Part of a small language model's weights.
Size: width 320, 5 heads of 64, MLP 832 GeGLU, 10.3M parameters.
Training: a variant of SOAP for these matrices, 654M tokens.
Each number is 128 + 32 x the weight over its row's rms, rounded and kept within 0 to 255. Layers, rows and columns count from 0. Numbers have three digits each. The size before them is the row's rms in percent of the matrix's.

# layer 5 attention query, 320x320, rms 0.0481, rows 85-127, columns 0-79
105:132144148217071119178106124069175114150112094157087140207153111151129141086181075160142148141114165108106143159149131097164101092108082127164118122113118113137138084090220154100117159148111126114174071106047191136110193153151119135178165138
112:129124125157105090164157156136098094117099173111166079113123145082122183148110101141187123144117120155071143141102157125155090155090179055091151162181132057096128100056133144107068075123136105104111131125127137110187137115103177054149066099
101:144137075130162108112158116156158143103061152051114108081103137147103157068157098149160100157095150119147142107131150169165104109114126197120146133168104127180144140124094153111153120082137143087099083082039127160159122139170134126084170071
108:096123101108113066155185169125118124149126128139108177158118149131139114106129129145139117116114134137111194123091142070106125140176093112130169116100126145121072125104132132129159166084124172165135116102123130140144129136164158197150165100
106:091074105141108183149105156108063122143093121195151090120127169104161128145072137193146078075124096098149158096163118147153138167107150131094145153145119156153107154178155129122115073153051144133128162106126082157099124131049108160111152111
111:127124176135114167158124169097139136071128160215190136051105112134113157120127129087086094098125052137128146113091140124122160105125100086141130119095125117140087102166117127084121139146067132135066089164143175095132125091126180081142112090
105:117112180069077172154100168076121134200090102166188076079155135130164188149105175081130128101149153134114178104149104147137177116135062085159119122093064165156139134128121144107145049127136170130144102155123127132087135121195131153162171145
102:159092097089133155139091136121100096088159120072110142148119139079131134138115164145178086109133122141100140082150130144173066189126169065113076056168151166157106138095094152139145117107153080095086115141132073123154202107078150124131119096
107:120160186135142114082087141179104158196149113153118117108116096105088108123156127142118133143129109168069104158173150075161123153091124138122166110159148119116134162118150161095123139158128149104114100062123129144079088096147137090105076126
107:107110136094045078147093142096118106147145058213115119154157083192098119121142073154171079113098078124113131104126054140137140148105122173141122130136130156104160152101204108166104124136195103112150095100144127120105130126166119111157144138
107:146130104140084101110080139088107155144162114119171154136123142082116103144118080209088144131136084134168124179162134087094167055091146093115122151136060142126112149131111137118152133144106175196104123091113116147198105150182090148097141103
054:085134093117101140092144121181107139154074129145130167171184150094134096114126166128131118096107188152116153118090130142143072095051075127151124143186088128091135062162134114067120083199100135139068148142183105131128079150117098169116121166
085:166080119022105210131149074122076126176174161126105145159096135129193146115134139132082127138137075115113136097126119131149132165121134149090122127121118116117151116105118097118104039122117122155199204201123127105161082141093125096167085115
076:119132150171121148172118123111163114113100108141117152102073152114126146111136166101134161138152098130187120155089084095121119133079120123197117137124123155093159112137111074104125103113049074150076121162087155118174129153108135183077131148
088:146150141188232114174139160130122122065127053094136100140151142093102088125062093046173101087173089124118092115097130124135114088135088090166137159138128165090118177129158128084092174100089112103137103095112107118131155153066193174010132145
094:112131132082115170122083163169146158120139136130165131130093091162140103124132109086176062147157089147170156139204139149148135119137160139146163130113119160145114176151122130094146076106168097174176153161132173138084122154099148108150158117
105:101117123079124124125172141096122117125114123132141148166136108139166095190125096103142150070134125123189117136162108118151154104132108113143106172181074100129139105126126114204179132143090177132150119095102167113096158156084147171092129161
091:159182078159124124134107125127161119131154050127043170127109192091144146120074164154136092150112145109178099158112042177126138160191103084173094130111177188070104097136125101094102108117115122095104082076086107111087088093105137125054109123
098:095121130083062134099124119140111125144099094087152117134091122178131145103083104101136083133148119094175183082225111153084119123139197138137150106165134127114077124083122116141144126160149086095122133165154188196106068084096188096097116092
084:125176130171104112088157160051107149089120117073115098092150147162080138159150095076168120149150139121120134082113129110121165121143068135088153157127155150154132154179142159112152118094126140105118133075136115145160117134154104179126172133
104:146179187222116206140135030133203134177095096098154138114124092167132131095106124122132178179133133156087099122094133116137102095110124117145110166142161147119154153138102146164076123152035115146117157088146154130141158106154099185091150101
104:194131204146126111183128128094101140145119121091086078224126145093128100155152101109125145150145108117098112168165182146185097185082077130132164124108135135193112108150142146114116063163125129171102148114136062102057150079082111151155190181
089:137176144099102148099164110083131146122160131094066152077161149140151123149156191105082115079116117142145058137106121108184137147172088119189128111099078128096134178113167081152102145103133115115152128152105170104131070174139111157188122122
105:117124136189124177102124151158124130176151124120104120121079126139134083138135135124096153079107161096161152134067119095090145110131105073164158099056138134197143099174165117120110185132141123129092130112116106112142145090104174168092090127
103:095100143111137111091086081137154136160133156098154137127077111099134114157153133156128109099087089146125126032138152153096136063139110157176118110148121101164144139109097138115168099135124121151098102115171089121174182153076136150125151098
094:081092129137131162103158164153114109205084164141091160134145100096149175101132111117148141138171153137157094087130156150086112149105106148174192138104146133119114122124161094105121133160135142132138118123158180112111090137103118123105067166
088:180116131154156095128135111063150152116113131072070143139140161134189136127141136150106141164098118117097079136127080127102168093113182075093086130152086078172171195085109162046101113096063147125128120087049103104157075110112164121141138098
111:097113096152137185155129102143083156229164149103130114138087093124113172151085080129145147130096171130109089074063110163122195111125141150165099205112072119145135143132176110087177105149088172119113142199106112133140130151134128070144104091
101:161157086104177115106139105092153127229112133093132158135123170112135167175099164168096095162113078177156100104142130150104168113149120106197118103198103065159123137121168088133136095128126155151170082114142106146104140139145122159110131112
097:098157105111182074087137106128080113142158169130101169098145182114117106121108148143170101089061107164130127105162064167170151125146090178124117103145164091138175146166144112116127048126108170149208174107140150111142116115073110089162103116
106:176209109127129105143118124181165118144140108143159208073105138159112083135109097155196127147154186092158076081150133105179179075130118113146155156174154121114122147123119146122098138079125155169145183112151137103169095101189099184184161117
102:129168119137158110169109112159113132138101115110105170148084157064189142145166170078158170106104171124152148136092122109110108148101083117113160116108209134084113108141124124090110105106084132112121180081149111127108125183127173157134140180
104:115104129136134063115155165060134154188109163136138100150137128202110148172045125154135124142140125121090141083159066164129095093094135108092168140166079169154097143135105138171085112077119152177092103105095134140208097129075145163097114186
103:134116122081133129160098137171143123182152129108077098072164092153159147169066081145073123101134145145130123101156076135089060221134065146057141048175109117117127103131165104103104039169101100077187149157104193127078082063108166101099175154
119:157115183100061183134107090140171149133151137133096127112159184151114149130166171087052093149143117150141158076102124091151150109098116133089127071110091103135093105160127153152132203132101137062102131184117145112164090140108106094118113178
111:133091127159095105139169127111145096043063071177134079111128129141110101129122127161096125139148183157130140083068129102114097158156063097166145140137135149166161077134068159155130129151162138103109127075058143212149160113108134106152097181
111:110157150207124157156139131187145140104090098128109130123165125107103118136147122103069135138119118102059151169122089117171173108091114096129140114166146079080101154190143088117168166073113159139103108079154127145123160108147166109155107096
111:070121169099110141240166086128181138083109148142112107083164130141150092120101097125128117074119148131125171152133112107128132135160117139151112113121152155169087099117145143175228100143084109146084148136101164127158169161148138174149097144
102:140146133138148099129152119052080142159123100085144087090117133126120118119103104105107175047123196098159135160120124102168133161133143154130110120126165120091115160096134087150066144135198164176121105167057169190040124114148144075140137128
108:095091133128178090130159153143081146139151110096134141093151175123082108111060171148125167118139138123097094071099068113133060200107111118182179085157103124131107123124098130131065157110152135087132054074090119178124135078171140156180119103
109:124125124060095142174173140157108096071080137105097120139149054089131152117106159157159124143164144121118177094134143107118181116147126136138144138089126138129073127121141096133151125106149115092130147058093138140160141124114077168137091099
110:161128085095115090141163177130114148137120131173118065162172114069146204164112114119132153074177122103142094113145118088162122140134133164177125115173181113119161168109120136194103121169169122172063074086139101122104110152142130142076145100
111:112111115090124128202129189135177099130167101075139070139116195075147136113120141169149106147115175127143111126099084089147110118162100140148090107148103068137176147160111141118144103185121189106138073153119081104159110139147101180181099093
# layer 5 attention key, 320x320, rms 0.0479, rows 85-127, columns 0-79
106:144092140106132098169117109175073182136118120086127069071114128139099084089131065132124091063145094123149100130205142126094135107143111105116175129082174123148138102107104110149073164060103152181151154127160116122106168135166132138140121097
099:094136118090143174124144176107180184076150121098136216148142115139102041082136110119124093057121069137114125158145098079161145120159149163083111155119075159187176130217139125056053137109101157091136081104149096198056131136148077151122153194
101:121087127172117184163101128163062161152138132129108127158168123120157201153141105139124137093118099091110108172105161130170186064113157083127114113117158139080153064072142142142081161143128070116117170122114105089119118094074147125175105198
110:091128094138149151138150115091135095061094126107115160102122143101132141118148154137157080097178113141136070098108159170165088103133109135101078118082150124095142177121131151141140067088096116095150082145088108136095117123091160120121137163
107:125158173153158074128175112101146134129150126100102141120134105106155104133117133166131154176140102154143092171149090180151141109112165131138091157140237153103111069168104129096153115140160117112138096118111193173115111119140112121122135186
111:111166162122149128135102135163099142156124085083104135140116098119170118181199097127142165143162205137079126141163123116104121146179142133104131121157091082092158087122174108141141146107112104158154169172123172144146095130171118074147083178
110:063096147110193113144065083137137090133151141108162161132149128104156119165152133120156083100159128104116160132127090124080127117121143136180113141136216138108104114142188119236085161116102065161160142136130123163143170124131112144108134112
108:095161144114113052090139124151147104069090111107131129044100166105128100152130093158142082156145098092137111106138093131158125093166066145137159144174092170116125073166116120148063145164097111099136146136179132158050134150109113138151142160
102:123082075162098113190107136101109071098100131159184111145138128125157127100162140196150104141127095092169112186100204173128122133109099151096090059140110123082139200124148113092166119138123112100158146164078144091157127180115130103145175150
103:134124147142143142155073184140103115140152153115155114140133065190194139136139114106076129100132115103110188211056147153083089106086100133133170105178138118151128135156173106123039090212119084113138103128114135146144079124116104127148205155
105:121121173148172093138170160133108061178180149144090125201085164124169159086166161127126170160131125123136117082120147079152117116137130122178076126124136156163118140121176214203073134121148112142167216121103135067151099077157119133132128147
097:139122118138156104111134128108137115031105132123092165051124189195035104109139106134153131120123080180138087166081157105140154107125037141115177107093144131184094090136099109044139164126144141112109026127163128249107083068118153150171130167
078:113093169117151159109173136177096122141147104148176133212172081086120139126092126126144122106115116103107136182165103111133178054098134147106147124110088114091153154145171166154131167137154114098089148129066108077175117174122138108023142161
081:165146090074131117104148155126139159153163099100114110066132096131106084136063137124172138161162165114135087162106121129151100180143126147109195166133107085094124129206136143167118128178160119137138186085114071172055105168098064113152128117
080:141108114137034112104117156096180116089134105110104187112090125145103106131182182120130062119126113150130080098106117110141113154167137114096133116134117119161159103203082094135101116184156118103149093163127146175114108097111097159107184108
091:099092129152094160150192110151079136112131211140149164154156121145100179157191094165085126129118131138133195147143163122147185104115125109190145107151161113123164148090112062199144150089136077133140163093105089129181147129149175180108156137
092:114130117144120164100091121135128108138111161087133136123098124187169138095126190119148107118105124115099120110121128111159086197210099099148148076084154100134149113145123160156092134096142087149159095087090097111139150147132178149142132117
099:149142119179137131172117093218107107106085147101186156091128125061105128114107083129113083153114120145076139152159144137178161160133079116148173121161153133149135132113105174071179173140170164174148158152130068172171194144125106093110139141
102:148173110152134209129110109060114140099163181185128052135093164139138169189138086151151129154150126170148061145118138156090153119176105143118111165094092147122169096164081115141127135139131181127148115124108121107182117187091119155135129164
082:147125141141096153114094141046193157123140126124113098093151120161098122152172105113177141123149159136096164155176127144165063140219086101086120115134098131112091109097065133143140104137096128043204055149144096185069103134160112070139190107
105:061136091104114128109082083124098120131154123143126087098157103069130123101119134132138117141168133132121187077187074126103201099121095206133134075124107153096131124138089105080141149191169124163140185122125121121123143117123047088142129132
089:084169117111129083078097102156160104147154121183162191136104107116136121139137106098161101145097073115100142145110162148069124177166072132106070080081118130059135110120143110137090080123095136104104145120129118159161190098175112122083139104
113:144161112138164184088124106199081141156108113168136119158125150133157095181077188115089146146110178140107138136146169108129160145137155116161120142112140110147103099125139116164145105087125147175181147115137162090106138178163130147136109147
105:180067038110104118138154066121155148213101137122127135113169094121126186144068145104183118157147159140117096080160119150084123198106133123150129150154175135107104124098103139113078100127149153124170094108126173092142103182122123121111161092
094:101112097088142112122116132151104070116198142122131116133094163136082169148111109137104113144177065119135064132063161119151079164111182118105145162125154172118168046140096124127095140103120139138140116166091118164069152165134126081157100147
082:172154092114055162127122061157129099118135104148164154110151161188123095164074142112112121101121144142140148128134126144190149123102113114196107064074123125079212138100149120074147137139090154130144099114118132072059103126121130138104129123
138:139073139132096113114136160094143142077139076111114124071142096206084119159129100114112143090146072172099151128136136141111085128197119083029151142097144108146060110173104147171179125128149097124156068127168133185083110109144111133151164156
079:105124144068161113124151069137091109109121176104126146096106108158156140151138090101173098109105135106133113053116151139096120107127104158097125063043147128135098092125081104108072132143149168098168140134104118129115109149093156121133158120
101:143185127130137137112110096160074109072147094174196116140109127072129121156109094118103136085173112145114098151123118121166103142126224122155085121126151171116181153160113160142093139099133128117134149114141103097151146183162144115128148064
114:149145115164102127134087152113182112036191088167108083154149129109098121098130182155135137182108132111103142148123137130071089150137114084127129123106140136131122147093119147063090143166097115096112062145128202200140065121096153137115139154
099:068128064134167138117119159109189136073149146121157105153106115151138165101173175112055150092128170107132178111077104141141142138138112187123074158141175130123116110151166111143136165134064145131096117145108096104111205099134141107094124212
112:156142128104089184192148167166143112142102154166153166154177056076112184119046125181106078118134148108109139095107105151123167085081132125135084121097085154098173129074159128155088193143170065139117159145128166036139193132102162143149110104
102:103122172103152161101085112139145109083111117146118083171148118149127172111149160122155147108082131081176057137168164186059205064125158109124172175164152134165128135075153188147154179132142124153166172109118154104103107134161110112162115096
105:130132106067104136085178126122156136059093138151095093136137129094037137155166143077120142140118113130126136136138123121105138143203140145131149186124092126151146146139081062086105136117141108113110059162092125185084097108118076101125155187
111:115155087098163116127083148112135082119151067106169109158097151092077093110164132084125150133060094096136089137130088116099138134168125094144157139137105145175129152116103098109151102140201191147051122156112113220110130093136118160133130173
096:154100086099140116144084135129103158213123158143161104154111139142212099122139142178132126088191163145157179180133107170084148079077149185118158189151120110068106136147168138134110098168125147176142199134077113057113117171104116109108096154
108:156116115142120138071179093096107135100101126132143154085135078207151116120122111161152140094119096100136151086142179192135186143154142106124077175104149127128138165068106063166159092119175083135122114138166158118103188131024154173107115097
106:086106106206103068115130123158132151235126156121117083159132137110172136140137184139106081151166163159078161148107152117170081111103141154112107145116173100140176115098130119102163165148129101086168094211106116138139172186069123153062063120
103:117162199083112207133134093122135133134121114136124135110184176211119127097196113143166037124151090100151170102124120158116122168147161138168090163039103139067147165172101119094193133119088132101134109112159128145092073108156161131119119115
098:170122124110145204133119103204179126151106158178120140160181110120177145089140151140122146101121116056096159170159154130102137103103171162188024124169124097141125092075151110152108104145079137086121187117133152056149126165140105136102114126
105:150061067120124093129148120098114187121157142126161096110113142148134115115107123085167117090076142139062112184070097123128113112118096175124129110101172137123144139087080110099163118139116164057103064081183108191184132128160146119093133183
108:117165194148169055175145120093156110106129104152161113065137162106101125109137138136141144080115088125134127143083131130098117070146094112159134122150150126154095161158132123139129103101140083105182143078130110130132122160097161124146144152
109:104144133125065136117136106115113179091175147154117116104152074111137129155129085062143148125161119106117141146066065148086102155104222094166149087111147173041134147172162084128079076077087106102094193137164117121113112118087090083071149130
# layer 5 attention value, 320x320, rms 0.0757, rows 64-107, columns 0-79
093:117138103099107147157184164185122080151113070079129152088126102158095132086130130132113154176125088133088139083113108147137137106114164150145127139145078195119185084110172121102138161080107123188097148207117113120185106130129118120183145178
093:191129096125131161093107110104120094122058214138111135177166119127140165131039128103113125071144154105158099073128111128152135121086124087179090140140117146103115086180110100140109171158138138089157094120171160166130171146182147115087117121
088:131182112117107194110099116166123083133126167100078162147130141146131064159158146098080149130124160110196104162120104098134142155109120113120097075122112129169161112103063099139084087126112140110114169164119099135136155026196125067150083156
094:152161080152136140140156153145076157066126114113122151183076125108105156141069149144130148162124156124155109121088132141117133183137116150122101117138160076143132123134082131113146101124096135136126093164196093163151148135147105114148083141
092:102131142179112159120128131119167134126098106063151053102090107103124088135095137182087106112104194178159107121125111077101202127107148094155134161143164128133095173114160155136152123141190109151050094067085078160201115163117122080105192071
088:080173116078157137082116114116109087132113074167178114173086126112106153142151119094130165116088100102108113139113121151108152149181189115150095062095163138079141128134091125110124128091076059137165141169084100068116134070114187129169099112
087:143114122123080155135121146151139190123108133106139115145046143117100152134095146060164137084091120147117091109085073120157139096118094097134170129096168128089162154094076157112155110077105244096160086127168107113095093049103131128128149128
091:150221185110099117118148135159142129103177085169122135086130124189037117127109164110147140154128060164123098140134145113055195174103145139145124078118114123132130132148157136129064113144088136125152189172109144114124149104149156179134131097
088:158078098133093142126124139079161172107090144089116145116137111090151064148117090151115143114099115162131166151127216154138140117159161060168112140129085161092195124155149137133120132127174099126090114125114184216119163117183152099073101178
088:153155116103156120109183126092158080150099181168144107153131174132092114113169146164106120010134134097078099132168139107153144211146099112148144171106110103123156177106134125119221120127153131122094075124120085112155098177185143102101115112
090:190191202101138142135198122121114111132067119190135149175121167119125151105088098126100153166154134132153149141131103161126105075064135120161130164120138133133085124119127129138158085110133179116133126114199050156154059123143147125156167096
094:148127118141152139140091098149163120121119140135137198169139141086131082152130193051081104130132122130084084113109164099124178156184151128169194158064118157159096145181207076117172176150135154118123168101173155146107153114101164122153109084
087:167163141139122153152130128090129147088141134159093183110129065133099086136074101190109202102141141055102057128170182144148105215139122131124133202130132149127136134121140128118073157149199113119087135112192131155080114134135168118161126086
089:177102094119129174099146127108141111125123192137075096118114150092095127126152202144134090129112115105135168143098167167150127112109135100178091118099119118109101110119186064054116127173174108103083176144157149147051111104183072116103110176
093:110156121150165140174122152122104167177104052126159133140140175074145118097071198137075148228121188077087147106129102131147158129073148135125165156176127158066120171106063133129168122122171096183142108082105118128129205173133091140154164140
097:099192154075133106108095117114080162137127132145074153103071070181190121135112145106121087140135127118148159144126131120153130111140158157184123143084113111184097083084071160128104093091088110128131151073182142145145115080093152082094119087
088:110115185112148113095152177086138139164167180185140068141178094131094134117136143160147124108181105107105148078136079233119133062134123160130105127096153113129180117103156118142123083113079159097102131048023121136130126152096121105169091136
090:084093093068059173154075095136128049129086131190129149069139138152198101088103117082121114109176147187115076100129124107099132086157144145149120121104126127097133103104154126123153128171143178134149138119156126133087111136089125085145097162
087:112129120128100143151116139100152141162090164178117070055074094154088149112093094150116121086129148183153122194124139069113112128096065141155143122107153123131127145096110085146139083095123140064098108151077140142189165150127104103110092119
094:117137130044172066208148178110147117106138130143164133084188117146148144141160135111135140136179127199117029092147113162190180107088166127063148115104123155154102108104107117089162141123115092141118093166122089078154099131140126156087155140
091:102161119156175102070133131133173168169117134120142129094076127146192143152100139191096074139164152121209089165113074149107095144162146124145140169086184108105108186138084158118091090105139107151087126105200139112132113138082128112107194130
090:139145144147163092101127074104090148186092089148180137084143167109173155162089120116109136162163141125092119099123088113143122051136069141156115100120143141074132202101134192158155161103116070092119125143135080108130118176169125149154137077
087:185073075101128087111073127158137086118146141127173152125112138116065119122111116145107175114094150102155124121126107157137155150094133142147197177114097173103092120145027212208176115090147128114135081151152117091096041093156091129137145138
089:156150119144166096146117165136115152139142167174147141180113129163147112146143137125116091129158147137130156152100161111095132161129087155204159107155129129151125117111156166111135127136126131142107115187138102165129171130122155105134111193
088:078153181224090140123167126108096111132147105181139125103112123145157112136142101132113108123095129112108103120178140166099080187070105190132148143167100142130092126168085111174137116158192105177098113093154168135124144180110140167146090154
090:147141146165117165167084088178179149102143123095200143072099140124159088126085101125140131132135141148145055094195132103089054117168106144163086167112136098149098127140150111152176138154175187122212138152162082111087112162136149132108071131
090:108132095148131094147081183133153070074114080073177141077122044168097142144101119141078160157133109170133129149165143079092107114105166097121098122047102138108106137110172076182136142138127116141105116110132155151145180138076118095138119158
089:172135158133141109041155142061192154133124087098125083121108103188147128115104121147142106047168153150131141119128129132151154100130085169195119182150177146174163173131140098106149125081146132124168101135102129139124129070125096171080158120
093:107185128155156119177178212068125125118135156108146081040117074111088128117198101175169096056127184108110155113091115143081153102104138197103082141103087161155150110153140093155067086119170102162141090141098116125141111129132113097102115187
090:155114131148126158109136066114067126155058032182129171171100162114140110093146182094147116072117139156120167163128127111073150136172183112094078120164171121084118198097119163114142111147159164097150155119134085100136000076149157103146111158
088:149143150126101125164124067098153109101152150113137097082045119090159097132167096117169128077160163112134088181087114118146105098125093112114113135147166145118084134116127160122126135119176114109164055119061110092070066159112123155143145086
089:115070124162111123165148155108084138137202108085202087118067113143123076144130102217145114174076137167113053144204137126152094094154125155106152080139133132125123097172139182179146081105169174188120136093114088169128101102072170117121098120
091:136131154109089103153078122187070161123148121166083144108114171147178087127148141108095152153102112121195136107134123149114128150100144081140158096136114105117134122183137169094138126086131102111165150184107099054081096136134127190071101125
088:127113169134100122150158156154142062158145150104105153126123125113193113137146172135139155227117087072116141123152181101090067111126123108145096110163137119073083125121150155094109151137155179129131116125104179173119127158174067121098132111
090:122083123098184100199134182166166173160132177158129104160095135119138180106137102119062133143113053105131151172133135104116129115153170106137146102179085130094114083120145148120101108132151163145104100101142137097088106150120217205126149127
092:145169131125130133068179098080115060139124107174148088119111186095133138165179078174148094082148153166137079116091106172166094142156101180069106183170142156127117153168141143102103065162109116156111068135127056102170072132208113106148126148
095:101119063180147134115154117051162110075050192119114182148169166105148092099118121124085144148097156119106083136091157152121151169119113118143143135142146102137140137143136105132186131148091153160087121158172100114137122089189160152113093130
095:099137122080143162111140081109112116190122167159125084187080124117107123048127050092126136158134174071138161126097091124141133106088157143158168145156138158120123176183147153185144133129090130083169114165172088072115129154098178127136109140
093:170099135102108109103096124203104136150133174103116057081107114118157078126161133111166103160153167137160145143120149092127094126115107089118108162126126114111157172151148092075111163122115137142070129097189101154120115108094085122114127174
097:175087139140117128128110190139121158125163142073182121130179120145132144098160096155111098133161141072099059131099107134141129134158052196088124203114108183144137112086195095084119186096146133138088098126127152167163093152133097061141113135
091:121110143094095135124149091150154193101088151148160139119042083157100124133098128140163099078165146159132195135098137129084136094146165139194157064109173125170131147175205075127150108096128111137152148123135083153107137130105088090131106148
093:148090159159086163138225124185127132096136160144104115115124087109094095111162126061155054110127120122092128148100131108142164074152151079078114072164116140084091065097159143138145192126155142156097178153113094160139107139064087131202174138
096:054162133071129123081144136157153138105170129093093111131152137121148099108140158144139109123150091181159181164111135060085120156127166180160113041188087136107203109106190131163145103133132159173141114153155150254193100072133193113128076109
088:148121204174143148172123134073112089143063162154139136175125135094098162125098147180158176103117129113182087130126128090111167181105136134158182110084181084180158122148113164088123128159113115127169066100148137124135113092190195101102116137
# layer 5 attention output (transposed), 320x320, rms 0.159, rows 64-106, columns 0-79
088:090113132096106185070140168094138129114061136138114060179129026094113093130185161153154137116140132110112152112127134116122079152109100092091111132044106173091139073136110107112155143234129139162176139116133174010155084120112151091126139138
093:086116194193163101137116125140162108093117101070063103184147121126089178094144093138138208099151148115115137136088138158066142131098069171181157128150148149133152139117176145114142152123136075090124157122076102125171160166146149118126143125
084:174109099124168112087139144100111112096119089135071118151102192149169104153130126122165148119152180074156147146175192155163135196108193139123145099084069136101135096138149088132117167107074114135188133155135200125086113042164128119143108168
092:179140129121105108130104135084081164100143110116124090121088132117099114159134090075166135119138153103133176115084178170128131139131184143116191148181118139104157097166124102152141156141122110092152145054151092110210139125117132207071123115
093:163141090172147085136199147086123145133126116097141094140117134100110168162128103145126164161064144155127128145174152129159108176111086153127094152144145142141140101165089124153187121114091088136116115086103174115162118137127125104140085093
088:156101101123136132131146169102122166140110157215112141134142127172153110141125176148120115095169102140149142161122135131142151114186077119135096128143101098171070116221129116074170134194178115071116164112138172107106152149120075158156122173
091:156169129083144131073124178089158166147122100147106137060156229107158125150129169106143101144150118138099194118089153108134113117096157156079153158114143127185150174075078086118122076165179172114106115129170141133140114155124084076146116136
092:089169174109109117095136142209100119113144116118145068161162091168125193140130164170083119089156160119147099112163142070125167155153125135159112059128116171145121127081100118188125122102124125136098222180121160164172145133183106130132075083
086:084073154125153147146104148154126125099162112069121177129142211160134138153137117101166104120130137121120093136118073106089115127103155152103088119140152156103136196086132143177125208121201139163103105096170125157088163117143064140111097105
086:166175169171111184131168115081112148085093064135102166116131175121089065094157110153157190130103069118161096151050117137138165122113141205124063105119099138072116130143085203162044125152179084130128150140106094068090171184102141123093151080
094:165120176101110136119095170053050144152113073138166179131069133144152127089075104074077115156127147114126117079145189124122098125119109110073093135103100107117180153113111076120159127144146116100169143191144129192168049122134178140146155167
093:100197168151108113135154085133145085118153144125118153105145149147083103053129153126143140085169131146136143146167173068178121117141146098183118139147139138155158161203169100116108149148166110116157143176161112191139138134121125131112147129
085:127142166158123109098115137132149113076071114161138123131138130068175108192094117153109133099125099114149062133104111202118133134186065131196163169106161197142138133100104154116129104157081136094121103105164077130147156164088113084126142139
089:175082202112156106110131078124137054174130105122189165142128067193144097206125101115115181149121153152127124162119119151081133116154131122130117137107175154102113074151184101125096120179123122138144106141085120110074137138155103139143166097
093:131079106144124093092132099078104055164087132038171091193151135058149154117185189096168094116059142102144110118160142148141146114117135181103125074142113136113136106162120155099189114153162108127076125098183053092104159125183152071185135126
097:194134120140127075138100165215106152126119148129133097054096091151139149175148100082100162128072169144080147092156154145060107143160174116169097127164157062126160140153101134149090190121159107152109131097088148145130103083123137131127146117
085:125115115143124168089127107105129150115124092117083116140121055095059172087128172159127115107149114104164127174119122121069160185179189107097138055065105125101112160111118178091116145163172142076126085129114100114143145108132118081135172062
088:168123106115134115125152098137068089092117160149101143106144127154177088121122129096060136157117164106144069133154127113121141107184129152167113153138043152141141156168173115085128134142133093157115192118137087134106096132059114116155177106
085:123112120138111104134132108037192117095189131127041129084129075115132090148169202113055115144162161145090130139164124103066133125161120160117129136124143125086084126151148103157147174120102130099072150104086114161095173146130143148113098080
091:158119085087076114104121057119125144164220146128156167156108176119106144136142147111140154164126147094182134126132125145180177106149152205119149090111129104128130090109097151174107137133113142149087183149103117041091141080110163091100213109
092:101124115138079132115125153095122138083095160115104136125075174108133148143100095179177127150123156158149165130159126186133059123097143146124141126068105153146128124160149096091107129122162094053124102108126126087126180124107122102110212083
085:116141129109075119117160091134079130141126103065073076064108145109152118151097129127148182104147128127103119135126117174102128149119068145141110177176137038107112128153168191146139101060155129135126056176140090048142056143130118119171113158
086:161112181216133125135148164074154142124143141119107185090113116096123142073171133117135127164122135146123137069119101134158142093080143220103136140132157170142123158098125106168125131139105088090120082126140128105083094121116128123139125172
089:105092110164120123112116111166129132182137070103107121127110085088069149122096141125155097103152071153116147153084156149128139054101086144132081084081102109153172198137095112161111135115107121163094145109139193080138099148107133177114116085
089:156140104132108091087059114125029099145136191116043123125126145086147120125138162118115094154132152151199128042127138065135200130139131112156159152073102180121122083134186145159148091139119131138117105183151156131119094147156124119148151117
091:111179106213177123114144134149173126156154129124182126141124140164174130110124169194144161148155125076093105126184112121139147066139168122137171133119157107151146189158102119131098104114157172141146172146134084111102071144119079081126144124
086:068116116100106173076150072070148095115136152099081138108176118120111135143114186118141151141118103178169088100086183048116099149145073144154147116048127181149111137179106115153082152145179197168151164124136173176145128122129128095128171140
095:141151090169132080134084138204162162102108135131147116150119155153090171080122136174161125160097128102127106110103106126124196153077115121052086111106158153138044084144071160102157118108145132167112097158062136143152110146096128126102148102
090:160166118104140145140139166100092145056163067142098034102131173127134064131130074155127154105102163170166085065131101074076148140115110102128146152090113170108101173157138103100135161156062143152044164126122179080129134117122120094160108083
093:113136154088104110129104162110119098098148138120139099086136123104086137154105126070167145136128141143165059155132125165087117137200190099164123154172158089068162091097107152081096085124120178129183144118062144095193060149082110137152148080
088:124105116151159113159143152121128135099113105098192185085152174065168143129115118119128167084151191114061086147137174085097122111139127068159117165128135183141093116095115156169092156093083091139080157128058085139129125077063100201142179131
083:046144125140105114153130117128182101158094109133056089126145151085157130119108075124145095146136132145170178120166130110096124093154146156081058099062103078129084129118132148122117000115124180197117125076191153139128156110089121164165081123
091:163083157121132107119103059188186177144102171199116140105169149132123126090141097106142104154125078137115092167187122139088140092119200129140156067129110171135100119166129064095138182147153176128125121165090104059109174183125084212123191136
087:123122098111183159087113106157064136147086153093134091193162112083104060088050124129176096142141127151099169173137100124094123091115119181204079146095121135167131141082143107158109107108123176140109166117137124133153141153189102168189121107
089:174130114135142172054119149140122128083172170144115119128158101117112105162103097148071131145099094119101179105173178060106093114162159125152128136128130120169155161099184193107092162119105125127165093135152182009112101149114118094086146123
090:153101073106147119168112135048099118092120061103092124157096102107149107096142100109167145180110180098200151040166066119172118101137101103134085127156097122179128093116098099120120091092086124144140139162102123169167156150173140133126154116
095:161149123110103124112132093066135150149121111115107102151074139104110123115144040128158117153119122130071122125130117172123080146143113075173076131112133192187108161153146202129166130109134131105147097104174051151066125113138143145178141169
093:151178111129155104076131154032146099197084091152198111111080142141089100111219108152091131143030104175159147122118119103115128083111092089158156131150141132118125139086134100080151147155111185136142117168180081116139101165099103131133105173
092:192041145111107098112123102213162134151142130078066155096121196123084147126092141151133164119142110111172085158162159135121095175087173075084145167127163119120091053180115143086075105133129146169079151110190091115175098114197127107164128168
097:121143142118163135071075136146080141134165133158178125072133119110106126182116149214129160139140187124117173099141119095128186116081110163124148147101088181110118161111116109134128156057143095131084112131169135105139090128108128140100148132
091:161129121123079129115168145168154134146145110213137100169114127163094191104106139103121108111153117129114104142112189138155114099189152086066079056167123094100225145160178192135113132162148147185115143125136099116125101125120108109104083078
090:110070146090110169124082139135095142103103213143098116083137130115108120198116138177122115123141133121108149188152166127113160159190107106118086085087125142125178121098152040133120092116156130185136127145120205123092075161156154161149094118
095:092183095076115153130173159111169136135191117165089140133115085141051087120129122155149148142097133128098176098126161185131087095202105130115149098118082136182169102116155132102102196086115154132096184084096188155114172094118112135124067116